From a checkpoint of a small transformer trained on Wikipedia.
Architecture: RMSNorm before each block, rotary positions, no biases in attention or MLP, tied embeddings, normalized queries and keys, hashed n-gram embeddings, an embedding shortcut, capped logits.
Training: 436M tokens, 3711 steps.
Each number is 128 + 24 x the weight over its row's rms, rounded and kept within 0 to 255. Layers, rows and columns count from 0. The size above them is the row's rms in percent of the matrix's.

# layer 9 MLP up, 1280x320, rms 0.0683, rows 632-678, columns 0-31
size [ 99 100 102  95 113 101  84  95  93  99 109  89  98  98 102  90  94  99  97  94 112  97  97 109 104 104 102  98  93 114 105 103 101 103 139 128  88  93  97 104  91  96 112 114  96  87 105]
[[167 129 151 129  87 102 149 123 131 127  95  94 103 129 149  87 129  85 134 139 102 164 134 175 102 150 118 110 149 148 158 149]
 [165 122 154  91 149 135 113 128 116 144 160  93 135 146 115  87 137 134 128  96 100 117 150 170 108 145 127 141 143 134  98 138]
 [168 136 142 161 149 149 127 113  70 156 125 144  81 154 181 123 144 191 169 164  81 146 142 121  89 156 152 118 121 129 118 128]
 [118  83 152 133 124 113 145 131 120 125 113 107 131 122 140  83 108 108 145 120 141  86 150 161 152 132 111 127  85 153  99 160]
 [143 112  90 142 138 136 124 161 166 136 104 130 129 140 121 125 171  86 150 140 145  89 159 132 125 122 104 143 118 149 137 120]
 [ 92 144 140 118 134 124 121 116 134 146 102 118 118 103 108  80 117 145 136 149 118 160 118 137  93 144 175 159 121 118 133 152]
 [110 149 133 100 108 120 132 171 117 122 133 165 122  91  79 152 147 124 172 185 109 119  98 157 137 110  88 119  94 129 137 121]
 [154 101 133 104 123 152 102 130 152 137 124 149 104 116 147 116 154  95 174 133 122 140 135 156 141 176 132 142 141 187 127 151]
 [125 120 104 141 130 178 148 158 119 157  86 109 101 146 114 167 160 138 112 129 108 119 152 115  93  67 108 162 121 139 138 158]
 [102 139  96 123 150  90 118 157 148 106  97 143 152 125 117 146 117 129 111 107  96 100 161  86 119 146 153 154 127 119 116 174]
 [140 108 129  88 127 137 139  90 131 155 116 103  84 134 111  87 136 139 117 136 160 107 126 180 119 130 127 133 130 145 132 156]
 [137 136 139  73  84 137 161 140  97 122 135 158 117 141 136 142 127 151 145 112  79 115 128 132 123 174 107 114 130 141 168 131]
 [131 147 118 140 135 146 131  99 131 134  90 113 104 138 127 128 174 128 141 184 129  90 173 126 138 145 157 111 109 129 114 143]
 [143 103 103 106 104 149  94 132 145 114 109 175 108 101 119 113 137  88 128 146  75  81 147 165 141 126 175 111  84 132  74 139]
 [111 134 125 115 111 121  93 121 136 170  82 156 138  97 166 152 146 136 132  87 169 118 156 120 109 125 118 103 137 143 129 188]
 [137 132 145 197 132 109 131 123 105 110 122 166 142 105 158 115 141 157 127 151 125 132 178  84 144 132 144 163 118 160 151 123]
 [124 153 112 135 130 134  90 152  96 127 131 149 138 138  64 139 108 136  99 117 131  76 119 159 101 129 125 148 120 121 151 116]
 [161  80 112 104 127  73 128 154 122 104 124 110 153 138 151 106 161 134 155  91 132 100 144 144 136 156 126 134 135 151 116 160]
 [139 106 107 131 108  99  73 147  89  79 107 115 135  85 145 178 140 159  92 155 164 122 158 144 130 112 120 140 140 139 130 125]
 [176 107 164 127 121 101 115 112 105 106 129 118 106 165 157 121 157 108 118 183 139 110 139 131 127 130  97 167  98 164  74 117]
 [ 63 161 119 138 117  96 103 134 159 107 104 115 168 149 163 180 131 147 132 109 130 147 143 102  96 113 145 133 170 153 145 109]
 [142 125 136 127 133 141 120 110 120 137 133 134 159 107 142 127 169 108 147 121 112 103 169 140 142 155 124 142 133 123 106 153]
 [163 120 145 117 145 161 101 135 134 158 120 162  99 130  99 105 109 181 139 107 110 129 140 120 129 157 142 161 128 171  97 133]
 [124 134 146 128 122 122 100 151 116 141 114  91 114 136 153  85 144 160 174 114 151 138 178 149 142 105 108 130 139 144 154 109]
 [114 152  75  83 101 137 124 124 101 124 143 135 126 108 104 152 132 153 116 124 120 143 164 140 108 138 123 142 143 128 112 164]
 [186 110 129 110 109 113 134 146 112 110 129  95 156 144 122 130 117 137 207 145 120  93 131 163 132 159 132 136 115 140 138 138]
 [156 139 162 131 130  93 116  85 154 105 119 133 139 137 111 137 161  99 124  93 139  81 124 113 119 131 146 154 175 152 130 153]
 [143 154 146 129 138 142 122 144 151 142 137 144 113 129 138  99 145 119 135 131 125 101 117 107 111 167 136 157  95 167 101  96]
 [111 169 137 120 116 140 130 122 116 114 135 141 103 111 118 155 122 138 102 136  99 149 152 157  90 134 154 121 118 168 106 117]
 [107 155 149 132 128 147 110 147 120 131 126 157  76 143 122  72 144 129 124  97 145  66 140 117 122 139 132 155 137 144 111 111]
 [152 102 152  97  95 153 138 157 104 118 106 149 153 141  87  98 140 169 118 152 163 159 164 142  94 133 139 144 125 145 106 135]
 [112  96 124 160 140 150 130 119 103 148 143 138 158 154  93 122 137  84 137 102 120  99 132 122 103 100 146 143 178 155 123 134]
 [163  84 111 106 123 136 110 190  84 110 107 124 124 149 116 145 145 105 145 117 130  77 138 153 134 120 129 132 105 144 124 152]
 [125 146 119 120 152  86 147 169 134 122 115 166 155 124 132 106 119  87 129 146 170 131 138 137 142 140 138 146 119 134 130 172]
 [137 126 139 136 126 144  90 110 102 148 127 115 130 115  94 147 145  86 122 144 143 145 150 147 166 123  69 136 102 171 104 133]
 [121 172 150 151 119 102 105 159 164  94 126 114  87 146 109 124 157 114 177 116 124  57 144 143 125 124 112 125 156 176 154 140]
 [ 99 120 156 116  98 133 110 127 119 116 129 111 139 150 118  95 122  68 133 159 102 141 138 120 159 144  93 121 114 120  77  81]
 [132 125 147 118 135 162 126 167 134  49  94 155 157 149 140 112 113 152 157 131 142 122 135 125 101 110 125 133 142 100 155 149]
 [151 117 140 101 139 124 131 122 132  89 128 121 139  91 127 121 126 134  89 161 114 121 125 172 110  98 119 131 124 122 141 164]
 [155 124 177 127 137  65 117 154 155  89  99  96 136 138 142 117 120 106 127 146 147  99 129 164 134 153 158 187 115 116 105 117]
 [105 151 120 112 160 128 164 172  91  74 151 118  83 121 105 148 130 170 133 137  95 144 170 101 110 115 127 180 116 137 122 104]
 [145 130 160 133 123 121 116 172 112 119 105 162 102 162 133 133 121 144 120 159 147 116 138 176 124  89 106 140 153 133 105 140]
 [110 147  96 143 109 154 134 101 114 108 119 145 127 102 154 129 137  85 106 171 134  84 159 137 115 122 172 133 115 138 127 132]
 [139 137 154 131 123 137 134 133 139 150 141 125 151 100  90 113 169  73 125  80 157 130 148 116 132 130 103 154  64 167  94 112]
 [137 112 142 128 147  65 117 135 109 113 134  83 109 182  99 142  96 104 160 116 115  96 134 106 147 132 172 161 138 112  92 126]
 [114 125 141 120 132 112 121 153 147 132 140 151 109 105 125 136 119  95 184 103 141 124 148 124 104 105 115  88 114 143 113 123]
 [113 106 146 134 126  97 130 185 119  92  98 134 108 134 160 115 109 145 170 163 107  77 132 126 145 140 129 120 146 132 105 112]]
# layer 9 MLP down (transposed), 1280x320, rms 0.0598, rows 632-677, columns 0-31
size [101 103 101  97 113 101  83  97  97  99 113  89 102 100 100  95  97 102 101  97 115  97  88 107 106 104 101  92  86 113 110 101 107 103 131 130  89  96  97 105  93  90 112 104 101  92]
[[106 110 109 113 118 116  94 151 176 142 119 110 154 134 150 163 130 125 128  93 186 134 166 140 160 145 155 178 104 119 137 126]
 [179 112 130 126 165  81 148  63 144 110 163 112  99 144 123 127 101 150 160  98 135 121 117  98 111 160 184  91 165 172 152 114]
 [129 124 126 131 118 141 150 145 169 139 165  81 169  96 148 154  94 119 134 128 138 140 184 115  85 121  84 121 105 119 132 153]
 [116 115 120 153 125 147 135 135 154 101 121 143 103 122  90 187  87 101 103 166 126 164 128 115 109 143 157 110 109 134 130  94]
 [ 97 134 117 127 137 132 120 123 123 142 120 141 115  70 117 141 162 138 111 117 112 116 123  95 101 143 162  92 118 165 140 141]
 [118 116 164 112  91 118  87 158 132 106 155 146  95 105 115 136 119 124  90 109 139 113 187 103 108 111 152 122 146 109 153 130]
 [143 115 123 137 122 111 109  62 108 163 126  97 133 131 140 133 136 132 103 112 165 158 125 116 202 189 167 165 114 113 159 119]
 [105 130 123 148 107  94 123 200 135 127 157 179 137 108 108  82 104 136 125  65  79 122 117 153 116 114 121 124 123 151 121 109]
 [120 150 111 128 136 152 138 112 174 163 172 110 108 118  90  99 122 126 129 114 149 115  81 105 104 145 145 100  97 114 101 121]
 [146 168 136 137 107 152  98 128 151 148 116 164 142 100 106 134 142 164 129  74 143  96 160 204 107  82 168 178 107 181 116 133]
 [197 139 124  74 153 126  62 100 139 137 157 127  98 167 149 116 109 130 125 148 125  77 137 136 131 197 163 120  98 152 100 118]
 [188  90 138 154 141 161 129 104 153 127 143 121 120 137 126 137  99 128 148 174 155 123 105 156  88 142 139 176 114 155 138 113]
 [140 108 124 137 137 119 109 154  96 171 108  86 133  94 167 137 140 122 112 153 118 126 116  94 174 169 133  90 110 154  98 127]
 [109 136 113 162 141 152 116 132 160 133 143 110 127 178 172 144 138 131 123 116 113 127 112 161 106  84 155 124 115 127 190 110]
 [120 148 105 129 152 112 134  76 125 142 172 125 121  84 162 116 184 150 143 136 126 110 142 156 139 108 132 126 126 161 152 120]
 [131 152 131 144 136 142 115 146  68 106  96 112 146 118 113 132 110 117 137 100 103 124 131 148 112 160 129  94 118 129 128 139]
 [127 144  70 116  82 125 128 116 111 105 123 115 105 114 116  93 161 109 125 160 186 151 134 128 135 117 122 148 129 101 125 110]
 [179 115 142 118 130 128 127 127 108 128 109  75 131 130 147 140 110 146 112 128 114 125 161  93 144 114 122 122 144 103 106 150]
 [186  88 144 166 148 106  97 143 106 195  89 122 153 116  68 104 110 132 135  83  95 137 168 170 113 132 142  86 149  89 133 119]
 [105 158 160 101 174 128 151 153 113 148 139 110 149 112 141 150 139 128 126 128 145 162 118 158 110 114 133 147 139 128 120 166]
 [127 135 125 137 140 159 150 159 135  97 138 108  85 122 162 101 172 144 109 103 127 157 111 175 136 127 139 128 156 115 100 155]
 [118 123 139 116  88 114  95 160 131 118 121 115 138 143 152  76 141 124 161  98 143 131 168 109 123 132 109  90 103  93 152  97]
 [145 113 131 110 120 122 110 108 110  96  98 148 142 142 154 119 147 100 127  50 140 134 143  73 166 114 165 124 106 108 135  91]
 [143 169 111 139  91 113 104  66 116 178  84 146  92 139  96 135  96 123 131 132 101 122 121 136 124 120 128 128 145 115 131  85]
 [126 158 115 151 122 121 128 150 136 129 170 136 101 124  89 112 105 158  84  72 129 152 133 104 109 120 119 128 108 135  80 115]
 [ 83 108 138 141 136 132 157 170 113 164 101 117 100 120 112 144 103 129 144 147 130 123 160 140 124 127 131 121 171 120 140 106]
 [135  76  89 121 127 162 144 154  92 133 120 141 120 135  93 125 114 164 143 136 126 149 103 139  99 135 102 148 125 144 144 113]
 [ 79 125 108 172 143 134 160 131 131 100 103 122 116 127 144 134 144 144 142 129 119 175 132 132 105 115  93 102 146 132 129 141]
 [156 122 141 141 115 129 101 102 139 159 134 126  86 140 149 101 126  99  88 122 158 105 110 101 131 124 147 152 189 122  85 123]
 [ 88 115 169 132 115 102 121 101 180 111 130 163 118 124 148 128 149 130 123 126 145 152 136 130 148 116 170 125 108  94 101 141]
 [187  74 129 123 117 134 155 154 126 117 103  97 133 103 134 112 100 151  96 162 139 134 123 154 180 141 125 117 140 134 121 140]
 [111  87 115 115 131 170 110 150  61 142 105 120 112 158 109 126  89 114 119 115  67  95 135 132 146 112 156 126 197 143 168 131]
 [139 169 128 142 111 128 110 102 121 154 168 120 118 150 150 117 167 127 146 139 116 119 126 144 122  73 148 125 118 124 112 136]
 [127 136 110 163 113 140 153  99 109 164 102 116 128 158 142 114 118 103 126 162 113 166 122 105 115 129 117 107 141 167 159 140]
 [109  94 123  95 195 135 116 148 163  99 139 132 163 128  91  81 169 105 136 107 131 187 148 115 137  90  97 146 114 127 165 109]
 [142 111  97 104 127 131 151  67 160  81 149 127 111 124 120  88 151  89 118 153 114 148 124 111 125 108 103 148  68 109 140  95]
 [125 154 120 159 103 137 147 118 127 116 123 110 134 139 164 132 146 132 120 210 105 141 117 111 103 128 142  76 129  93 131  54]
 [119 123  73 154 116 117 110 143 111 127 124  94 133 130 160 161 156 103 114 103 104 139  78 168 179 138 135 123 117 138 118 117]
 [156 126 155 117 165 129  76 143 146 147 131 141 134 118 109 126 124 159 166 115 144 153 160 151  91 134 161 158 151 171 109 113]
 [134 144 104 153 119  92 105 139 150 130 147 138 124  82 133 112 129 157 168  60 103 163 107 104 132 106 138 139 113  99 167 112]
 [126 163 127 108 112  98 134 170  91 103  80 103 125 179 153 100 116  96 154 110 110 165 146 140 153 109 138 127 131  78 153 136]
 [125 109 138  84 119 167 142 129 109 151 112 142 120 117  99 130 150 115 125 142 144 128  86 139 110 148 149 110  75 114 134 143]
 [158 140 100  98 136 101 153 106  93 127 131 136 112 116 120  90 106 118 113 135 118 136 155 128 134 151 147 116 123 107 102 100]
 [141 121 157 138 131  87 108 147 127 145 109 131 152 122 134 116 156 125 133 122 130 160 131 116 109 147 119 170 162 109  98 114]
 [115 137  96 171 143 187 147 118 114 138 122 179 105 112 130 135 174 143  97  96 170 127 100  94 108 104 139 171  85 153 162 129]
 [114 128 131 116  84 124  90 146 112 147 162 101 104 115 153 137 113 180 119 134 122 140 160 175 120  95 129  92 102  93 155 134]]